python train.py --num_key_value_heads=6 --vocab_size=8192 --hidden_act="squared_relu" --norm_place="pre" --init_std_o=0.0 --init_std_down=0.0 --optimizer="adamw" --learning_rate=0.000845 --beta2=0.95 --warmup_steps=534 --final_lr_fraction=0.1 --dataset="wikipedia_en"
Each number is 500 + 40 x the weight over its row's rms, rounded and kept within 0 to 999. Layers, rows and columns count from 0. Numbers have three digits each. The size before them is the row's rms in percent of the matrix's.

# layer 4 MLP up, 2048x512, rms 0.0359, rows 1493-1520, columns 0-255
095:403519488455491460507486539525510456443558569545492496449499555492519503421506428452544489487506530516525491503496443506476506510505542502481552522498545493546544474520544499569532484457443523489587466498488504455544500474391465502466486465531491562550471555493496542438446524485499518569529521493505605505502429545541441459485551531501517530523537502496491512511478489576507466490441523488463504473451535479553419454497545524511493441445533520458517545482577454445538415450494505527513590515457463437500516461477446510565557482509525430413548537538460490560528499474437523527510421497407487470613497368519533417577496539501540569505511545472517476493511450450503536497556513435562527514474489496527385505570536470450466491487487562469524457533481472488500499543486558
093:548509533535477547468550452505557439495482538506525464520502506472532502494546549484496488430588473508549543516473433486538479468535530477561497492557482536484481480475525505498528448506541517522526559481521461473502504494506532534497518485452575502457494422516509502487440428409490477475522545470499557519506551487511477497548551544521487476474498487507468409508506469499530532430486460512498528527524512517557476499495496472499496529454518542460483564517477474526444472503460518508491429492505529500485512528444477505523510533454514501530447557514569487600485440550399531515508401554548570542538538501517407466470581644460490496500447496509432441505480480456495482560503513408560472512484502487485526472405500482520475475565539554541534518567637510494580484503457454
096:538488460509569537518508452538516453512584479507482493530479510513581482530482516438528520477571485477568498491460499416497488485507466439435469574471520498482513579518494478567502444499466496420412510555514575441494552437452475506478473543477516565570501544522515488515478429497574497484468584508581484516419501507448448563505489520521453502548563481508554512500508495504466550514502543501496530564547450557539565544440526482458471461461529530483515464452492501509527454533463501498503398540474399473494580476530507524465545534497512473556509549520509466547522461543428524534470541483507470475508473519557569443580538486502505470443506484491495409559489444541507475401411539499519509541520501426545486456509476440539518418472490525501498534455511435554509480509492475
102:489505521525514531477554478537487447479477519561546583532547474489457492427550516539472453462506436549464508500488525541502538490497505557534508484496482451468498503470574454500521528491517479492508523562476455511509524473435495476448556544504499510497536482419555532468508520498505452530574547483491494549510510536575491480522549503511489501511507408520530504560565484549514509524474487507525483507424470411447432462559510523513481507532489462587521447547461532500509461499496466558520446448537460516576462479502497505508544434509437504511570495535439489492521508459494605504458480420500501548519520472490594529474479500518466509476505451484485532494501569526454592479531447464519488500554486563541486476547373500515517512520574491477535527510470465502547553482491501
100:521480477431557532480477422511548378530516569502472453424544494499538436476521491559423540454525391471490482466458438466494523564482515508515435473525516471471514528490547475484519542547478522554490433486531527495407476502522519472482493506568530498536569427504456452464500464445536475539493518514565558514415532489524535496557530413506463506494512485535544476525446530546443527498543507384502521528457504447483493446475436500447451531487424475543538418560475481514517489555525503507479528477491507557605514489538498505520533526454545451498513478485511459591535471469458475511547510473522540470542477479458514489467534576528426461493488429483505530533504529494483549517457491491538590508516510524602549512543483468528496488497504505512535542489526483501470503496446554
098:470466440501460531476525480508518491554465526552462466506519592500490490492503508551551455511483520450529526477532486468471450541538481539553442572434494479451531525438469604527579552413469503523534464539467502513541540460503380393516569468495452501450578511527451493443539590465518625447467517495500517464480529431436478560482495463515533516466487476490446467498474430503543521483502482441593520567482541554510511539461530488511442481552492504526498516561447468507484463494500391537452495516537488491503503459534453495482566492459522531571458495508515526435537506502455496435534565462516448519533520484495455504479519517467473493527471522478482496477483449478586545433516481480442484513426550466507410468413483522535521426428530469458493459463537547449495578491481452
097:444502462464381467485512517490506499530608519518537528479490590525545493452514498525498579531501494543486504531575533440515510502515471486498529511545618511472531565451515516522496508495434455446531487558475553476486504483514494496524491460554456547499486491473460519505563522527458411528471557504490455445431419442547539557485542447544463514500503476492513482456511457472558451479510546455462484502536473439473483474486512504515472481470456511515450566489558502523528449482485554509424477544514489546544496478533508582515527449470534462522526500527454473459485555429528515515494480491530480461445534533455526548508518497453518532539500555534557475448483481574483607515448535545490462489428534509478427498496430532480433478577582469445549511511466561490457492556470582
091:509424538526545609457554516484529532485445538521614527475582511579511525509535560520555397510529489486490506538447504413449540488457540498451507504523515457508450488520509549525517544500453552474463523564483531453553526456492445412498583501451497501473523471470552554494472525486528423536508559497508494524547525540491491481528547451521514482500490489456542465527522471492436521470485503488447457485534432456501540486514423500537530510537526534540513514531574496491474483454481478518544547527499608520575464470513460504478524471501535481389518488534430471447534531475546512549487475514504475515504459471490466495486524482516543534490447488491455451539465534456512505502518498500482545478460525452533541495490483512501508533481498466497492563490592505544562496571488513
106:470476473553426480422544471509524470487478497520490477463499525521490579486554504547465488487577483443435491524498448556523402537524491405452501515509499526469492521440499460521473554486494490458548518476603512524553502472511516541421488500468531522497615459500520518540467565525502452501486454520492437513415562425437530506574532522459448504522552503444492465458456400459571406512534451513518472531509476504467505540500521503493524534534487464539529475462474440460497463512449496442461434516457522420493514472440523530559491512423482528502477462513487544503567492480474476509536515506512533532531540472415455542518503486447439491431525516503526511564481451505514544518487485468522500574566419506614495489516519403494485471479488594494505459409458492535441526584464425
106:475462480498476499501480516515512502533512491510545553410535591428446601470512499519486512547467512518461525450571555494453452442517476465398508492484490430523501480494574454509501567468460443558557440557529579507476503512531497492470527489533458489479510459478563431467542490506484398565468509491582525497506538430527444557461563442536529495454543467530497515497550512494495493538455465467519487444488480427413517530534477496482556485459486583525542456505490555463517480472498460517444516552507484500589478567549534484509437477426545457508535557448393488539456524499469452415462494545541488504550539506489455493571533491555497518420499546509482409559523451595582489495440477490515533479501513536490486476494490440573454527461466518411510499474488570410506528544491519
089:535515452448526524471515447493562488457545521467462507469531511457570515518503516480581485559479457554511536506478456492459531549487503462525469516450527506515403530533561517507529447531510459426524471539441533492511475454462483478511449464533425495551538487455565490535462493483517506533531557514519468521507565484566443488496487516617422480460507426491474515536425455459468495507531556550491446549395460520546486532462500476589435512461490559455384461495438429496489502493501482518454492538502558488485527491480531421577491449447466438427555513555523511526534496419496577543523493484474478512495574556523501551537514528427466425521479543523495482506564448544481593434458495447561490487454419555475493535538451498472467504503490490569576554468469479477500552556514580
107:514494473446533485477548517494569499511458474499547488501471486560522542537472519525472443503525483498438465544512500512488500468548467505440507480458505513464424481541481486533536524467502511440476379517510463570545579471466408577526469511552554529528518497501512454527479480559488499466481467598516498518502530502481500492586581482559532570460512544513483478537517458574420498508594471510506546475486482486533509427489500505504475431418502508482471449516455490535462494528456477550514469508471458491543533594505380463556525489466490535476441500460443527549504489523491451534560544570517482445506520503522572447463555547536420511460565543505487503452535516524528542421485561525589538438548536468476447559501540475483455531501452570496464534449430491531433592482467500
091:526502532508478432434496487578502492473500528495475452526498467481433442483512579524501440506499465434560518477500426545511491528452470488463519527471512457561498475488574524459506498516417486439516515466462511510521512502406525531513435516444489575517549501480492529522517539562501485525531459514588542478501534500543439496523475460426445492497509482476489485512526552544432486537492437535492503491517523407491521550467468493502409479437477580506530497545509451447431432425516564534497411547476458507543487501502455508508526483482439545459510482528439499470572579489561539586476529492529515611490519457438477632451576544518520449482433464473500553578523541514535474474529551513488500444496516563474477481440457524475476498528503479537481492504503467495508505500457492
086:483485536500552559600493487462518484543462495496511492502525477440535498494518523539547521489490477461523512458452547466463552502577477560405473449534436525489536404515501499488502487514530484470487562466555502493502495464485499441483589515571544524558559528466527560553506494490595496498526511540530557488497546519493486495526552530478464517484474541463588492516500491469534575453560478497528441467507524536499497515503489576408505535529522482556438419542534532430445513555494519596548530479578532469517557548482495461462500490400508446516424533498474555517511490444506492559582494512525438510543499492524567567459516484546566518442561441518487543504540466503511472447477572444520439479498557480506465523454478450493514513450497534594552461597461496496519483491504419
095:530477482520560596507518455523544523463500513501507502501551575438527521566497538467494473567486425496433536521504425485494536468458512461549595494473522511407514434596512526545518549512489540482507464516525455481522493483520475568489492476548468474484480543499436456464450508510519499524526433426551462493534476501498452500582432525491510468441498373500532511544457462484507418557475493573535559454466451428470517485522482476415512462451420503528528537457471507486456474500447491522519425465480601496520534566538536472480468441500458468502491538534531462564555504531556505537514529543520523532532504480557423503501570493520487452503532500451500493476571511529470517562492525516569537464498450445431470494503513504510508504510457534548578528463469480440533476475479534
096:460442508431508502514495508524545457459562542520542452461466518465573503529427534564536492511530449445499593479454476523498503492475541474555513531450538531508567513468522437491507502539475453498489531534468462485488498409517523547546484535489509551477514417506443525490435562557519464498445595423530452552453398418507510498511535547522509494564515538460513480514500515553490572492514563524461473481501526537499491530514488532505513477488510571443490539504482495440559518540470493506525515446536501490519570538576497531528517461471422501513537495511581440516473432434558506504565523446466546481494493427474477412502479537501541495430500480487512517529473565533506486514442484500514502513446515445538504518485507516481489485513480571551438477499458470504521534461486493
115:512492484480483498569515493544533489485481493506468541472518564522495533498511456463454479494520495521545526492528408420515452479539480476509518532489509558496482488448465589385485436519547449456566455536497425518470496475502519509477476459413506535479465521472440535617461517544465485460560456453499508538431467471464478482471532430526519483457528478491457547541513497518499445533444485453535479485545581518478406497520515507503509530535505452456509469532539496529458490544525488477506487481438463506573497547492500524532479480460492565500544529493450508597485524542479561543457515401534559530513452502497525467470544466525491531431501502452518548505497575541509508460560487422487485489471554549499503516467506468489506454496465486591480447459485524487488556470496418
107:539515503520451454531485442582550464540493550531481493461551503403467534509516498543486494448503437527491507538469544467423451459625448531534481548516503510458527555581517526432490572532473513506478410557515442544572525497540500479482512554551469477512456555445434501535488500505499510528474463571561539504515465564528523468486495470541533491546447476487489491496543522496403444541531504506556483481491522505475482486513473533541352615567425521515475475530485484538481464552477502504455507468475476494537474503487453517527468459471453492477536524520479498523513519515534473522514436480544518553447540505520505544459528502524498532488495546476525542478572573498516514427472443480488475461488434516509543450509468562547499527553487510547537491485517526549528533472455552
090:513513496437539510549496468576472408499594566473503485459540491518500479563436504463479536538558503489497601486570472485556487548566548512524460442484475461528448529497496516442529500493498473501478510559527559555510571513491451558482476538535480485490484488524480523496474514513536489584455537467558494492529624544532485488582531473467535574543478487473495573511490479474455499491532443493459503540517478486535462567484483437546506538486530489558498553509525468531459514569508416585524439468514463551473449533495484468552552560496503440553498509455556533501541491562487567452473450556513533531501559504440498557485486568519518497433543518506526477539434494490486482449480485515535491552562388517538563428500517538441565437464534515540481500474464459598454523478486482
103:438446570487487518490444531494491510419500492518517562448503517496499517519503517529476433481517409526489503552479488482464482479468470560464510611456555538422417442423590512476554483479510484434523500498480466564514468539457458445486449523508562441521521490508481484485527480487455492512536501531583545512487509425550478520503492499530511550466351511501520500551501507468354431455479514560516540436498470411466502411468481532552504538451477511506535539509453556460415466483463469469510495472542457487499502509450471488521484505447453511477519446544531519541595589505515521510477503550493563493500515466477539525471478508462530494521565479505511470536534567519457483502547456502523468434576452519509543455535526574549444498446540482514552494486501560430558557503488526
102:585462505463474553477557489506517499504474506554499531403490515499532535517488480497481488418536498497569515482446444489533490494442495538501512465483454503421508527495513457478537494528511498456494451445553456508504504508494471532471495446463538464462482538499490520496452496527575458592453508481543534457507547572453486539486499440479489499539575429513508578447482479443546457528454492480488500556450578455412522493545471456480525520546499512503492486538541535487441483566458533469465487529456528495477526529495458461423451498453453514477520492517516499503442537530506446533540464513483516472489533487487553426557558509522499432546493562450520486437443496454478437564567546499473476434509511504493515500542542585508496454445540551552485522523522563487453461443478455
102:466490498492473562536523537459526537530517503498524488358521523488503532488503521479478498497516516395500532461535468517492523522509515470539591516471500503457506498466593511459508454490560561505500483507510482520530496432454450506465436461523498523518539540459556552496474514477570416487536464482578443452468503499530472445502454507465415433537545493463508443494470482505563449539526519534429485464500525530490503430509492521497510493510463503465605525513475487504488504456499507492504428450508511478542579537475458443510535469475528488537528516557502506499537450481514558496549518509479500494547565467536544543577561592434441571456450484487501460483572533549568564537475491485475486523465411426489535439584461469571466522500473525493481511498548549480492518492518521
092:555491584484476472539519499519511518470505456588508522441572595523439515497510565502554486536483428436498545510576505477443501464504539493511539555514512516492503459503492522473511520523523537453501462514514477518482498460404504517477485501446535545456496467473436525518411527531519483503491511484544492482477552503495539526464461495532459512500455529456456527580496544531560410543470467472464505520502534507442547496453468528407467555507499511462461500457419423499628480476459521454517493435490468455547468499467535457534592461490485467524470456479554546539426492506385518506491498497487526519493571480437454481432495465547520535421477504494471495543491480487440488513491490499528568491481466491468444524479460467504530512497521471539502569492550536522582566448494520
094:505491541411407457474536471627499412460600561532490523522463461433578441544493497494477515441473506499568530515574507479415525531547508502475501467477467455497552489511468485501532514503488505559488522614523463493448541495514470562473506495532542520533487489483530574518528417513581550480468495491529510481445553480466528501605513481481501465490502536493529437488544535481522519440448498492468556452493513452447521507517489418455497503488526557542525488524509459500460445484510562532509445519495493429459436599431493530507512401473467500487519435496482488454542528515525504496457486458474476536500517486536546500482572539532464473461472484530400483495468441458478512507485550482465571518535517488533510469386461490500437518420525428495457495484445495500461527546459516
091:521521479460408467515470444510547425458469524506524470449480571517493494545519479500517535461491493554583447519522478465436467467544489516462560468469488464426484470485552493440544482479547533497520513563538464497524492436439474476409405494533483548579496500435470466501494373490568542535467567538508513548495494506545469509656489466467519435583475519499549492467503457499451471493474482479567440432489530450482507526480511440474480478487458579510492524493523478486454525481488481467516451468492489446509551531461509472508588473509608563563466458502463453476531557460479519579475500451469521459467499491475481480551520473479480523473554502536417448511534467513496521432504475462459515467518465522448445513463510497544543413557538464457461520532528491562485525457481511
099:516513595487488534442516483507524498428560543571588492451516534459494515510536415495484499533512483457555566521496520546500564508490512502483543484526507419479460559510433442458464560503443498487489482508463559492498507470428510548481578515510487552496482498432476481495487423482527496530460491529455524512484479495520477436501558433517537510597511436455543564498497441554456541525462488504470526543498531461502466529510495516523513432482529481475503455449555444481543453485517560538545570559495550495542534498460483471555495443417524509530559387507515557523562478529522515482449531498500471510535470438505589530583476490508492416446467477532467521504494540473455438514527580445481577552588422467565517563495481477486525489462541539496484573508505446513453597460464518
105:480492464486486563485497544499520513454505511573513514430520544476484483495490503510454517507506471543526494494662547523412490508454546550486509504526520503480468502527412409502575472526478501493542491442544510479496537505485515588513565504498500522512526461478521396452447469564526510516548507563585550479474519546558520494480540538406466547431520519497472505529591495498509481497500459518439453491521517452547505471498469543477501416530436447483530466487510421562579486521438505520486530464505533481532487534472515464501579445407423437587519545528481513466473522494480500571505551548461528529499557479496559454511489507556451460504489521515435492490525474507506536425499461481544567563523457546484472431540482507539471517488467525532464504522472477461581513477481441
103:447458436543509505529565516493510476488565548507488527514629486470465416549491540516571517510501462591529489539505410519482495503504513538537538486451499479466461510465543486552510495529522475592541495486482440503565479481458491553497434535581594478566471514417509536465485568541495476469498504476521591502459473579487491494491462451483457533462506442498461475530417455404555415482558512490576585507491461404460500387479498444474502459451410471515466501530436490562521506486410475511490514555558600509515526552472548505529519544469451396523490515542523494549524509472516512552543545434480401512461513566506508584500595535487478520491523501507494507469518520480535451495522499503552525463523486447509464484517453498471541461462487526491496483547456561452531509441480485
# layer 4 MLP down (transposed), 2048x512, rms 0.0334, rows 1493-1519, columns 0-255
097:452467546468446558547520530564577431465489549422592530424495590535508506550434511453513444531512560466442502465506544517484571522566510485455486485519486475554453441481456607493485490463519540520436481479604516567492470528549500515491483506552451493430466528536475559508506451474448491485541495519452503565551496471539531543470503480473539472473520537498480616491554498479558453500470474436550496446477494443578520519470488537470454451550530482450515457520426469431577577560542530470499535496434436462512476411465482502485494450482504539497490531515490477387476402470455480520500496492503564490557486443564458489448446560506541560509574497449503466538443498509489525503556478504515510537482473472481440499503524517493548536493486473472521465454486493535518602497528445
092:573553569528531525465540485482477458459463486555478502489487454470534478505521481491496495514538442575532505423417415476503529566501532511515510549460463582455405569427532557506495544500499496534538517436484578570459538537473575467539505395513528500503494527475473527474463506467496496482532524510582512488514546515489514512533505494446453511501551532514480459503525509487490493487482533485488470489490492481504404512544522534536494495532559511543470523524488479581455486472467482523510594475489570427523399519491476437491540474507493523532474439587467444520466420569511539474473509441505524543508475495521424538499560556526477541434481430511532523522467476461545479540505477501464507444475396454393547505517489508473511534557455484479415458450497532474484501479476552
095:495511562454407498536562461502501494434477496533566523492532467497424504473523534535518543500495417536498548494525498540535462542498541519472541489517546504537509497491519491490510603498518533512554557541534579501476538514507506533496533520501515482499469562517465447519546488465460568483444448483432459540510503576546475482586461472515507430452483519424501532537536454527488487528554470520416434539571477513467417513539509437451524530509487459540470492500516519498543558542486510467476540534538510529442498522486512425467549454495449422600498526488470467512486524526552572619563533527532504457485410554449478583506499480559517548551451575520558542515421479535566477508462474588473465554525548410466471527508519488504477532520532545501534439480506486512404513463579460
104:495466568535470520531473497505517455505469535474481515505479555470483506530471522523513492529481454524490510470494513548396568470566511585566570451575445469548531503434528537479549499462482408452484598543469435530517482448483517576473475571449474491483511532494582491503530500495494467506543511513497549591498608466493506508459496481466487515587462568555494541504548556518509535504411564486504460495567499546477440474541494543538464587578504494522493516544512477517528506507568487446482434447468414500540475579495468519472524536516467642545454481472471511526490546451474473448489519480532534492481446420481533491510521574439484475457492461516538536452490511577475498487539490487500532506460439537537486485504492487527529488465551467562492515480457490503459538462504481
104:495466495461526476519497479549451536521462490457485507452588479469579528501503472438475463501491511557387497452502429487560530515473479555458553509527496598529475546481517517552499503454445515463541494465500550518538561460526520471504492485516426478429483514523462469547526519455496426506487519493546530526511548477561456495486582497457550478513529532524557528545499563484496434581493466451512467414494479466506458559543552540553464554488515496527542443487503416517527532492433607564499494453529534485569508471539496433546594551522564485512565505420527565548568507485512449468551506561565506490411485490485457477521463469538461435502517535521535528397520483625539489494424510497553448500469476498404512445472557498507506590483490470499539505466483493511542459461497520
100:470522473564516529474504511500523551499507493528478531467487474495521526529535500484511505514466526520488476475469475509430452559575554466524466534538416403386483478421451540488506577429474510493539494533575455547485511500458459438508505477549515525421528512531530504446484507519516503415471475534449563410479442454490502491557439538515562487513517467515516513477456511490532510493521409491497482485468587577483540519463447539484490525508464507481563575567409532471463427542425419536522530467464475567453598518454550522520466519525469514531487444461453499490503519592525488484516494508467465431494512537509467530516494492544528452549530524501552507473432532492522481444574407473471522502575456444435392546510496463500573442495520487494460472498438487531522551530523516
096:450453411575531551466530522435524536490444472505482545544550500594504524492504537528490503527436488576506565492420520482513504500511516431414542492526539473578446542515505508529493542435498547547554421478503519499431491482539506471474561541439480474497534499508469518539504482576496434431459532536551516506536510531545496507524504504455510369549491491538509484479514481525412459510459432446558496502488520549506486579544526510506503490476487555496492532515531485523446538512392491500558526562456564465532441523496526549512434468456518449442427492469506516502513453432566506448429466515461570451539494466512509465527556507402465457601435587517475460525477480480519540476494525571525578472477563552519514499531501502436476476521542554494481540520485507449504572497471453
098:505558507549498434522385646472435676607438445511389504536415435499495444492392462422470531527446484486474480576541449511513440519534551538510473497475494471498479545496487493512529465482428505562489550495580487491489500527472511556518497508558487455500528513492470493485538509576482485565452482500503509527498464473455516529437473547534441512496476469539484491494504520453478408508535513506488479504534440442502514467474464441515460457463466503514507545507478515492504471529561475516478492538529461518447542515512569510527565520514488672476431512479514477517442535533463481452526444485433472510477528562469484522455456521490485462509494543502467454449527496534501566520457537485480499498536519462544527490578540508476512504515501510567505548531491491482470521482501500
101:485539476473475483500467472479498469529548520540464497552508497499491445490480538518448490533556404475464478485519466538498486517547483414442566478478442499473543494470521459518540510493550483501504547495440445492546490557540496443496495481511604507483551510522490427527487515517582501489479530478457453530403515503429564553504516520451464517467528489525552511445493458463511499453506458590481522496540536497471527463584511513504490524429536449527538492509492547471451516506542445450524429535558510477399513480502436509554476474495511454514502449433534564494533529491459444526513604528490463527502521472462571560545472508456464540510520510462502440581518428453524472532492553568592471507545430554561524551529475492489552477492503512499457434419420488514481551564563386
106:541481422543511560505520570518505501560526478452540569554512511456511501454519439469459518491440498571392547559488555487490494453486460460501502519518529518534511557520484478534536513512504477495528546461459532561590455536469486530490546526527480518523512512503520450534503492530515494479503545481554518520576532506540466486492487485538541554443527490512507559472502516505562503488517446454516427538428505540549553522564484505520520489471443486498500608445529478454460550427524489486516467489530469451575536515494433448480441472483575417496548557456515521522491473514478485447444499443474517517552438485510479515504487545476439491484501549518544415527559452498516566484514445497455584502539438495535515541463444444478472546533522508493460573507456537459528531475536502
092:466481507476459427504501475494472479497502444549495544484511422451449492519510482456510453483465584537433515471528566518499492501500496529526459538568463488559585581450536446510519496510445456522460436566489440566469460530510481584518466457442489498448489520500527459542552484482414482478472515506454560503526451496498524502472456496480541550521489466464450489470473577542508536503532424531543504461493611563509442507493435551534519556396490513530576523508483514414502547510535591539552510485459503549451472478496493430511503445558463530530544436495450556463438500562563436393476530473512509464467560522480513476576504468489518517422509472440508465502545555508485557521550488510542450484534540502463467535520477451507490539452477457461482469549470403506523537505476503
108:508528511414506488494495444522466448470555520469515481499498472509504519510501466534474494501552475453414467566480498525473546540515511547495546550490530477510522411472450490461455524478491527547457449432507477502490468447526500476517499476525470466463475513484511430511549451494456485408443494515506560537565598465523549470560448454568504488566491593550561457493474543422506507520540534512552508481496484491475546508452512542517523482436471497465466500540584543546531488497475492508495525569471506492582506518482543535505469464485538490449455593494511559500506505581500516541548475522529483511438414487459495540436500530505381529516427512443427515502502537496531538407531480494515502470559519392444481576463450540511553482497491492482438512486553478560436489546539530
095:543571562519547565492490468526427511468508471474427450496486454467504489484464518545486502482470444501446512502486533497472536462399551500513547548532564481453507420438607472515497452492554479483472524514457505615504493475418528452575504569474503507521415521507517499469500511519505524420511516469543468506453521474513458490530429546500564509534413546494481481559505474537516568528568491523461462492502528428473482557510485487495560613493485601486547487450439460496550536458475526537499480575486482505515490539468491458512504482494523650552448461488557564483560486532498511575449486464496466535529485438487543514445533604421459489570484490493550468506454462483483465484557485554557390474466431465430512492474469511429496510516492461481591411506481445554480526463434481
090:513463515553504511447497562450497521492476513480522489520533506559453454483468499495472449576527475544478466535584451557514508471464511539521500535370456435516485613479539486507476499539476533529518470547443522443552496469540496567632420495428441477430551471520450497445530453444463502522477490441491480502474446515530535521481489479498578442508580538511427513529423518534470494623491484482441475547538515471483533453452481471536481480493524492467473565403547479531495495497462459498489463545434468517514464523485523498583501531502460535392522505510511446471505518564438543494472493444490528507563523450541458467524493503440431455474464556509505471572523501472443506488476535483536496511517495473474406456493524498567486465481483451466497490446468485470479523466445537
095:456513491467464511492490511483470526515552533483522548553521524522519536562501603500482493470548560397509561526488517538528585451498490535459513504480520561520446498528605490455411496481458475534546553508592522467492509424527513521456509479514453545469496566513531511496500496498527554515552459467464485494502485563568503555603496520561457403505483440581521541525540495500526509468435529495540538513492431546521545383529473501456486465569490524529487491503506521505520582573534487497501488516496522520445537506533500535472481472538514619503464475498506453542494526440430527522523495483492557533570443492546491514538446529474466445541518513469521480527495444459504497526470549550454485468593525520508509450490512491451479469489471488538482487489492495532478518504589445
094:530493531496500502514529441468543503479495485597451422492476498543410471462533488489489491546528497495391498520480519501475502549490440484483460482503521495428522432500466481466564509440502537485496491478529532497419558524500520496485496484511551498432469514551455478525555548553469484475534498517509516506452422469514493608454469452491513487482453509479525513506557507549520434465446560474556497461520491522529476501481535526560524538529435496495468494535571501515395466518508532543457496499455483535449429514483480474492525491532497466487414466499488487451488488518406414434454443487472468434474548525540516604454452432493503517508551484469554506526506520488480477407485435506549503561426548542531499594463530526495462577456536489522515543487513531473417437579478491
110:458515464504541523479496530481513524500483453546480570520483539456533483470503437479462482538475477531469478515487460417550516515517410483524431521496481518563454514549520498440499501490544452477571490458441465482482480432481523511456483452419524520479541501504474575503497531515467432440551510447471490594487499519484497459398518397631531531519421536635496544456518404530494496490479526510508468506493508509423413477502462491497539497524477442460494456502515521426511535548486526532486496527431448456523491483492429582470423436460520563474516543506471497552484496507443542564524423475517611518535498473462454411508515500523454559483512573504469504548507534528500498503570445473503522461502491468460564550478470481466534513482491456571459465407486537419462481479543538
109:489470483464531517523480517520490505538526537507501484458502509463513508525510486490473539478503437460523421556454492497465510533512533504510491553563457485476554502478475527488469567528445504513560452434455408512514570426508517506505539505530521526463509508512424470434469489552455545515515507482513488514489481485530507481458545430533470478460534540522546459534509566531523510523451545519515488550528520530498491532516539487550465503515474498465468482525559483480489498550535414454517531440511379468470520458522472535492521450461532539537475487510459558586485515459479506516466533441579552562556471483585451518484551531506480559503563542504530525495508569491565423402544457513471516489473475532510532448504538486525605497514468486563493469459554510509604489550424588
090:456474437509504602505533456477541522482452549521450518455477492467430557481512447565539528499539483526471463548515436502504489465461547509525538510447590525424487510442429458492474559493494440606556539509490458422491510458542501533558470541537524522510481498464526569541482533515500482531553562580458509521472413505471509416448450543487424484513411515538559469483527482515518482533483499498556486409466569474452470514445442429535541544472569486469527501464466520491506521506475564503526480505548487451515560490528601578479491439488448406483495462501517497574510400513388467397506421514486476420550546528476467439501518460449435431516513582479545518481529483505542493506465511554531444457501448437523527522527555489497526455470543504557483480566522483454531516531511540
102:481468536518483535486444596471494566469488463480485539465449504479501505510458536567462509491510451552494486497461531500534507517541511535507473479463518461484408512536582438494494512518510486544547468465502581510490435469501565499501527512537496505513493491444493552533541506523478457513548488576513438563509491470544412486375562521524529505501470620543575498466537502509480490511510501483579552426542481480490507416523564538578454498530479553477521482445460454521493589413555408555510495467589517483510504521489495487530515467467507700506553537498504499586499536396517423519495478523480508439527430546493480520472492518468595511487535505485588476500513482547446523516552494497482522485531521527458535419453521498504527535442517554518514455520503494497532529482544543
106:479471510498477523423534574453520572524429481490482553448457524510487519477471518432511540515473514503472460511481460517529513481475413465500498466495470479496501471531531455461585526523537495499490501489543487494497512502454567529492483460485472414500499511486519550568540474536554567488578493452520477420518474418425454533443533507505497481547564534573522581516515514491511524535526504526446464509474580477490504525512444521542543562543535495445552495526517493464457466462504470497506505477486477502559499496547492467395473496460508521478507509488490461455505504495509493528512528524542568546508492486498505436549565470506509525514448492471412483468412519457461471409546504417480444447525539500422488493471491495524473426449562556486497451560507495444483424447467422
100:580483543500543549615435440463560456512444533470445355497508523479535534520433477456464487533541523476515511491523508531527446573522508428494544511474527530544500517516526517390495498477523530537392522404495468455512516507488530480473469575423497517504416559522498482466508546555477523488468500501559484517551478482527535569519558525575532460573531474465464487480507552497508454500492461546489463530488522577464534564443459519425463497564531515482567529423518570526497515530513506437462469439526459436505569628513533505491497510473460454511448508491490561432447529602529463480547482556512500522527519532534551510481410512498495520424440503493457433517526551519468541452509511473530477558521440445504516514610475492475480491530444499510444524453527536477516483528464496
096:526494495505552500510494492489479542492476470507513516520567490449521508524503514466523474549499556437433521539547492472441455422487455532440555499517442492419459460457506535521552524503497566575503548557526433478508459438462537458489551578499499472468433447559498497487461535543464495496488439521491497451462482541465570455367439512537480461472519473502456543474452438534505510456466488557446514535505495492492490464479444452547470533497482504514478502458442437538548454484491501487514485462465518476538434555470497484500502459526509620480500420495479533363444481579451515484518472558518463545433582457461467473468484414463475480446537518537444477513485478413409543484445541479505513476506488502445430523501543453457501545470519424497525547499541546516516500514476499
093:352516391548579561406455471623547499562495460438482499471519520602684542584348394448492554444437489482575449527501590444491563463501493456479422528496471511499622462480482502529533528518504439510537489546486532519494518444463520455466543562487507559541548509519545457497546531555431523413515492506553481532536425485472473488507480484505579495502514566524468491562462493488559491466393524450521448542473482460555500481426514527443547443519433524493502455541511492535510528534454510505529552495530526534476475534479478421514448458467504447439445517488532531451477517483541444489479541483488448554438462451471575546507466530453524495449522498464530513524544432452445553462513530465440536456504609525493480528525504478501546481508575498427520481511471489535495515549470500
096:509532426434607537487468519544492419486493524458475465486455517482581517557437453530481527494498497497429501594527522489487531538506496523493426475478462525518495448502529466486452532503507460529536528464476509465531564421488505539541475520519528542606467490529541531478548529550466521541565522510515534563514517535451471485496492443510530516471530518567508415513476542466634490466526454564458454474469483521476499484493493482440543544497477512451540511490514459441526562433469463467451472498466480529499529496507534521498478389480467521465474515448463494559481553513549548504495485536588422503533466492482480480509440483500554531485466523542475497524410443503493435535539491457493544426417501516461524511496467482551561522469493379372445493526435487600451491545517465
101:548511522521461463431496493479466494524643429458422544502489486478474515452492477456507497490501469518457454523488471546540453477422536525427486574433494522491485481517588533579420535503494512510533496580537526569581594495515437544532480471462479456551463576507503436494522521497508489445584523542501501439550532444528495559465497480483527560473473491431532515448447566542505524414534522476593542477523417484512488529515482474562405594438484576530542504528493537469482422479589559457438423483547465545482454510504520490426516473444505499449429568463435527557528549508465502550481451463527478487522477535551466570473471512516521550502476482522512472580462455544513507511499513505445481460540549487488541514483503544423441533478459523491419426450484533454521464540494559
105:532527507528520513515487567511467526481525502555489498479474533478520511502507527479448521590464530542511460527485597560466528472422489523535524523513511456545523426506506422520565507513517478496515512452510509524533530510449507538478482512509475459586470536571509460542493482463444527515488503439504498510512444540526473477372557575444529616432546572524517507485503491538460529470542505476471452500508528493482488504531580497430450440555458517504579413440518499502528489468437475534564441464512545424522488507468503497484572526417429495546540487553459566484541498486490485490470484460514431521431507503491551451485468425532532517434514529501492446530465500525571523498457428531562510512492486477480509457551461474578476570501495432520521478455416542492472470511506500